From a checkpoint of a small transformer trained on Wikipedia.
Size: width 384, 6 heads of 64 (1 for keys and values), vocabulary 24003, 32.1M parameters.
Each number is 200 + 40 x the weight over its row's rms, rounded and kept within 0 to 999. Layers, rows and columns count from 0. The size before them is the row's rms in percent of the matrix's.

# o: layer 6 attention output (transposed), 384x384, rms 0.187, rows 46-59,110-123,174-186,238-250,302-314,366-378, columns 0-31
# v: layer 6 attention value, 64x384, rms 0.22, rows 47-59, columns 0-31
o46,092,256,173,145,246,305,261,186,167,204,163,254,305,186,171,181,228,229,209,211,217,172,150,206,148,181,204,196,239,243,159,186,175
o110,106,219,163,156,225,148,198,182,226,227,222,247,176,158,223,206,190,153,181,246,185,154,214,220,217,198,176,261,284,124,220,237,165
o174,102,195,250,186,190,169,255,272,208,214,159,198,238,201,263,195,215,287,218,210,175,175,294,208,214,238,221,213,180,172,187,209,225
o238,099,174,120,149,251,239,192,202,284,125,187,243,242,234,249,229,233,206,191,174,237,226,130,180,247,190,183,198,221,178,193,192,181
o302,102,140,198,229,178,171,203,246,192,210,232,132,174,229,196,238,211,193,242,162,166,249,232,191,186,136,233,223,202,188,170,180,281
o366,110,168,201,205,157,228,193,170,189,252,138,171,186,240,193,197,242,206,127,187,133,210,242,160,230,216,209,183,126,234,202,192,200
v47,106,196,142,159,201,218,229,265,199,232,284,238,194,159,227,98,136,146,258,194,241,179,275,221,220,231,230,254,125,236,144,215,174
o47,095,199,190,280,146,195,118,145,236,184,238,206,231,119,146,201,208,225,242,211,158,194,197,228,155,119,147,166,226,247,228,164,172
o111,120,222,180,177,183,199,152,121,195,203,137,165,164,210,243,270,160,119,152,165,205,238,245,245,216,146,166,162,205,235,225,238,173
o175,091,151,252,175,141,238,213,233,224,146,196,213,161,228,217,156,230,170,245,298,263,204,309,188,180,183,142,220,153,182,240,179,255
o239,101,223,301,273,155,199,229,261,148,202,233,183,213,149,193,196,185,266,182,245,194,140,178,260,167,181,231,183,178,176,197,209,264
o303,097,140,180,195,229,252,227,254,178,223,150,255,160,180,227,166,143,149,269,195,179,184,234,190,194,214,270,223,205,285,208,208,224
o367,102,166,210,169,229,181,240,194,257,185,177,183,203,220,246,159,150,272,214,209,194,209,209,140,249,262,290,203,220,189,153,222,221
v48,099,249,231,191,156,189,234,180,172,216,199,145,160,210,234,232,194,225,245,219,203,192,219,211,129,172,190,193,123,202,248,237,171
o48,101,226,207,275,177,213,196,112,188,224,140,154,222,184,145,171,138,289,138,199,126,175,203,133,213,222,242,127,109,250,294,206,153
o112,094,224,123,163,236,228,216,287,181,208,223,239,269,154,206,203,213,213,276,142,181,226,211,211,201,187,203,208,210,170,169,212,154
o176,090,148,244,145,143,270,196,201,208,134,243,223,208,188,160,207,164,155,211,289,163,245,203,229,263,233,237,212,216,180,206,206,241
o240,093,284,207,222,226,182,145,146,318,198,251,196,136,187,172,237,201,194,172,184,196,178,194,210,181,265,204,233,246,242,255,204,185
o304,100,186,202,257,226,153,225,168,111,259,208,172,165,186,276,186,214,134,240,189,240,212,181,155,227,153,211,152,123,133,248,197,254
o368,114,192,270,276,160,154,155,279,198,158,219,157,188,195,217,215,192,158,185,235,202,222,218,196,209,173,209,175,210,290,210,125,230
v49,100,240,220,166,186,224,237,240,193,285,229,197,170,139,164,134,183,182,224,232,281,175,208,182,184,203,196,245,164,146,307,152,181
o49,102,244,227,199,208,176,176,169,196,265,163,238,176,170,173,216,236,242,250,248,244,224,235,197,175,197,201,139,177,233,253,189,205
o113,101,180,172,192,180,188,206,205,221,299,207,165,230,206,259,161,247,156,181,156,145,175,173,206,134,183,230,150,200,215,147,164,138
o177,092,142,149,167,250,200,221,244,222,115,189,185,175,205,226,188,230,157,282,209,247,176,203,193,217,270,189,285,253,180,195,169,234
o241,104,230,139,200,205,215,208,169,201,198,177,161,231,225,148,203,157,136,135,169,204,170,213,194,249,173,139,275,165,245,222,227,217
o305,092,211,288,258,290,174,239,266,219,174,214,170,212,175,184,204,196,215,210,195,155,205,152,137,218,181,170,237,211,252,235,153,233
o369,106,138,139,252,195,184,202,200,158,178,221,231,118,213,232,187,138,201,164,213,138,155,127,175,173,283,236,232,208,219,184,289,275
v50,109,237,227,193,176,237,188,152,212,63,183,179,149,146,291,222,183,153,120,204,195,216,165,165,221,228,226,148,255,166,198,166,177
o50,106,202,161,128,216,173,239,141,222,180,226,143,215,215,233,214,207,191,197,151,121,215,242,236,231,214,192,165,287,172,300,163,225
o114,106,189,251,208,160,179,241,160,122,225,222,207,156,161,182,170,180,205,262,212,196,184,264,267,224,177,151,213,148,176,199,163,180
o178,114,211,208,232,251,230,178,230,230,143,151,138,151,224,168,199,175,197,208,188,198,136,140,186,122,177,205,149,183,242,165,199,204
o242,104,154,218,188,284,128,184,192,242,226,208,230,259,172,151,186,172,232,196,158,217,172,193,119,236,171,199,185,236,193,190,223,193
o306,100,268,219,249,213,172,237,227,194,214,206,186,194,176,260,192,211,222,197,198,214,235,189,249,236,176,236,200,147,233,242,186,220
o370,089,174,203,240,206,202,136,186,287,233,208,240,187,182,216,110,206,164,195,217,199,207,223,176,140,222,156,181,192,213,215,247,193
v51,099,215,257,92,217,263,199,120,185,197,141,252,166,162,241,243,254,222,258,127,190,209,182,188,204,181,138,234,201,189,209,211,167
o51,091,197,161,195,193,211,170,220,201,183,176,232,169,163,242,130,163,237,246,157,242,239,188,154,119,240,225,239,221,173,163,208,265
o115,102,197,205,219,236,165,200,257,181,178,149,132,252,166,199,220,238,181,176,246,189,141,234,223,214,147,138,141,251,165,248,188,176
o179,093,239,233,126,177,240,219,225,166,243,172,209,214,175,225,253,234,203,193,243,142,161,236,276,185,163,182,204,138,179,214,218,149
o243,104,245,251,197,249,178,245,103,222,232,258,102,285,239,153,190,179,202,235,234,207,154,127,197,150,239,195,137,169,277,252,241,165
o307,100,212,146,170,219,245,221,232,130,179,183,236,217,183,217,174,176,240,187,204,224,245,214,221,210,267,169,247,165,214,253,242,170
o371,104,255,260,228,121,186,218,244,312,196,306,192,286,188,209,216,202,223,196,189,177,239,146,151,196,157,199,201,112,208,137,216,160
v52,100,182,246,241,177,223,183,254,145,130,236,205,180,189,178,210,247,224,158,187,229,199,206,187,223,178,148,123,169,185,234,289,250
o52,087,174,200,266,181,205,235,240,150,232,194,163,246,158,214,144,232,213,157,168,200,161,262,177,149,238,165,282,233,216,140,228,222
o116,099,211,177,183,172,188,207,210,189,208,256,161,187,212,164,231,222,191,201,208,295,215,280,229,227,208,163,239,191,248,129,248,223
o180,104,194,197,209,236,168,205,181,212,171,201,253,218,203,200,263,175,205,198,159,193,162,220,191,281,186,285,173,211,205,279,196,175
o244,105,142,197,210,186,205,188,252,250,187,206,279,220,185,207,179,196,224,234,186,162,257,110,155,141,166,204,157,265,297,203,91,188
o308,095,145,186,199,183,228,156,143,187,214,197,207,220,257,211,247,87,187,178,192,237,238,203,226,211,142,231,165,145,128,250,206,143
o372,103,246,190,192,189,172,186,154,272,209,168,283,242,219,212,268,198,175,240,194,149,185,164,171,231,266,217,180,199,172,163,188,159
v53,097,309,192,143,311,200,234,191,185,220,147,266,192,187,133,155,226,134,191,168,155,224,216,202,188,254,146,189,169,276,228,184,213
o53,091,172,242,225,206,148,244,179,140,113,269,166,236,199,189,224,221,203,234,222,251,253,248,124,160,193,221,252,164,193,147,157,119
o117,099,180,189,187,201,162,198,277,270,262,279,129,258,224,206,148,137,249,205,253,173,113,153,178,277,186,226,170,243,184,242,166,218
o181,093,200,239,165,222,238,213,235,215,243,177,280,209,209,192,227,117,158,183,153,159,150,208,146,242,148,258,166,239,240,204,162,172
o245,097,153,205,233,161,219,183,246,170,186,108,201,218,119,146,144,138,231,241,250,231,185,182,180,185,196,130,158,141,165,197,299,297
o309,092,209,182,268,181,221,199,171,198,144,142,189,279,182,178,222,211,134,214,115,244,184,240,220,193,211,128,199,267,171,254,229,205
o373,107,261,196,239,170,216,166,215,186,163,251,188,265,262,154,226,250,144,151,169,294,208,134,251,141,271,219,296,146,147,218,227,233
v54,098,213,231,196,204,247,165,147,226,166,256,240,201,119,180,170,175,173,195,218,193,138,232,234,147,162,227,218,207,261,216,183,199
o54,081,204,181,246,227,245,235,207,201,276,221,195,178,241,215,206,245,122,221,230,262,133,182,271,123,247,173,194,205,179,196,139,224
o118,106,174,198,210,187,173,219,215,105,224,172,176,191,158,254,262,206,234,221,198,155,195,149,197,280,138,203,184,203,188,185,257,189
o182,093,185,252,216,197,259,150,188,154,217,197,179,199,153,229,141,188,239,211,163,204,243,173,191,249,140,168,240,115,186,233,217,203
o246,091,267,194,173,215,193,200,227,185,200,127,178,148,169,191,199,174,197,138,254,198,202,209,178,183,216,163,243,310,218,185,230,202
o310,097,206,236,230,165,243,111,213,234,179,227,207,221,177,273,174,148,190,215,147,166,209,186,178,210,220,210,178,189,270,199,175,241
o374,121,242,220,151,242,154,223,196,210,195,215,237,177,262,154,166,235,247,161,141,153,199,254,179,162,281,223,249,163,176,135,162,204
v55,101,211,230,189,226,259,221,261,215,140,231,191,208,261,193,139,169,206,194,219,223,190,224,228,176,248,151,205,156,281,174,190,141
o55,097,207,234,246,223,212,107,196,124,224,146,230,99,167,148,179,165,242,196,197,221,251,235,191,182,164,105,155,187,145,223,276,149
o119,104,222,198,190,224,219,233,191,221,199,181,182,236,158,194,171,201,270,155,209,115,185,244,182,190,170,254,151,198,142,184,176,234
o183,093,97,175,181,234,134,236,215,173,250,227,234,144,255,261,225,171,162,141,154,220,179,225,154,246,158,249,263,241,252,141,170,261
o247,103,198,213,245,156,193,150,190,175,180,231,229,196,194,151,190,185,152,105,151,251,242,203,141,228,216,189,163,193,208,251,147,144
o311,093,131,156,172,233,182,242,221,131,161,179,261,154,202,202,217,237,156,259,135,168,192,234,195,191,188,251,245,263,231,159,252,221
o375,109,172,195,207,195,254,157,161,252,247,157,151,174,146,191,199,193,263,212,133,216,217,223,178,216,199,179,206,244,230,151,211,211
v56,104,168,225,144,230,221,182,215,249,199,258,207,162,194,131,228,172,221,211,220,147,149,263,157,225,200,163,170,166,261,191,172,220
o56,109,147,201,191,222,178,181,224,219,214,231,257,230,279,169,245,146,181,191,241,189,213,202,186,243,241,229,254,142,193,179,174,101
o120,108,254,127,259,188,191,166,152,131,195,176,154,134,209,220,235,209,167,141,274,146,279,156,198,173,188,247,246,195,174,163,223,209
o184,095,242,251,181,233,216,150,220,239,153,212,161,249,148,222,213,151,263,214,276,223,218,268,205,211,190,198,158,151,173,139,183,163
o248,095,178,215,192,234,192,240,116,167,169,174,205,145,93,165,212,211,237,171,185,218,259,132,232,173,202,165,244,234,175,177,186,206
o312,094,201,243,241,283,189,223,204,192,131,188,199,206,123,199,159,218,241,218,211,167,198,219,191,246,199,173,264,168,209,140,177,208
o376,100,252,255,231,167,187,229,227,235,197,197,177,190,221,137,168,203,259,256,185,174,157,198,192,189,276,214,167,242,191,255,174,303
v57,101,245,163,189,220,177,203,171,249,150,227,159,201,240,222,163,232,181,238,222,235,258,235,217,187,157,254,147,187,264,181,199,202
o57,101,185,183,240,228,191,206,152,177,163,202,194,193,209,188,150,187,162,251,138,221,243,205,161,207,168,204,217,148,202,200,158,158
o121,107,226,214,168,209,206,184,222,213,249,167,214,177,162,195,230,195,259,211,165,159,169,201,255,181,172,187,301,169,172,230,251,209
o185,101,232,177,270,191,116,230,211,260,195,225,216,231,135,199,167,198,243,198,205,200,212,317,188,168,196,142,168,155,216,217,163,258
o249,096,231,184,250,185,221,217,271,177,237,229,205,109,250,235,224,149,209,128,252,226,139,185,190,211,191,178,195,189,229,268,251,167
o313,098,238,166,229,184,154,170,197,191,152,179,215,273,213,183,141,177,235,166,219,178,196,206,124,160,219,217,157,153,202,188,232,156
o377,102,165,239,141,171,187,249,191,208,261,145,191,161,187,163,263,229,236,206,233,291,138,199,130,191,190,242,121,261,160,183,175,179
v58,101,156,193,237,208,260,137,120,168,240,208,236,121,168,114,185,228,253,184,236,209,209,159,219,212,226,261,263,247,250,186,280,213
o58,090,256,202,145,300,123,137,211,206,140,215,245,113,156,167,221,205,266,230,263,160,268,197,222,241,163,142,186,210,240,191,207,177
o122,108,236,247,271,167,214,271,158,189,169,122,168,223,222,262,249,197,183,214,262,244,167,288,213,218,171,109,209,188,136,216,175,150
o186,099,223,192,233,220,191,184,171,161,291,213,151,181,163,243,203,213,256,240,82,238,170,220,261,199,199,225,238,181,171,248,263,170
o250,107,226,224,218,190,141,212,241,219,208,240,172,206,198,209,203,197,197,143,299,204,260,167,118,178,194,251,222,171,234,215,155,251
o314,097,175,188,189,229,142,191,208,223,254,239,247,198,223,248,199,216,214,185,119,127,94,247,130,188,163,215,166,192,249,227,165,237
o378,101,191,212,201,206,146,216,210,176,182,245,220,233,178,263,207,189,167,219,182,187,214,223,253,198,298,266,131,159,249,215,184,228
v59,096,214,215,225,225,172,168,182,230,200,166,291,167,196,191,179,222,180,159,206,139,186,290,285,202,259,198,133,206,141,204,180,129
o59,090,179,192,150,208,160,164,193,163,243,207,224,235,244,222,183,216,144,209,206,225,202,222,237,261,227,174,159,259,215,173,282,125
o123,099,212,212,196,189,200,182,198,163,191,205,218,178,172,224,262,186,267,185,194,190,184,250,210,169,137,146,200,166,168,177,212,228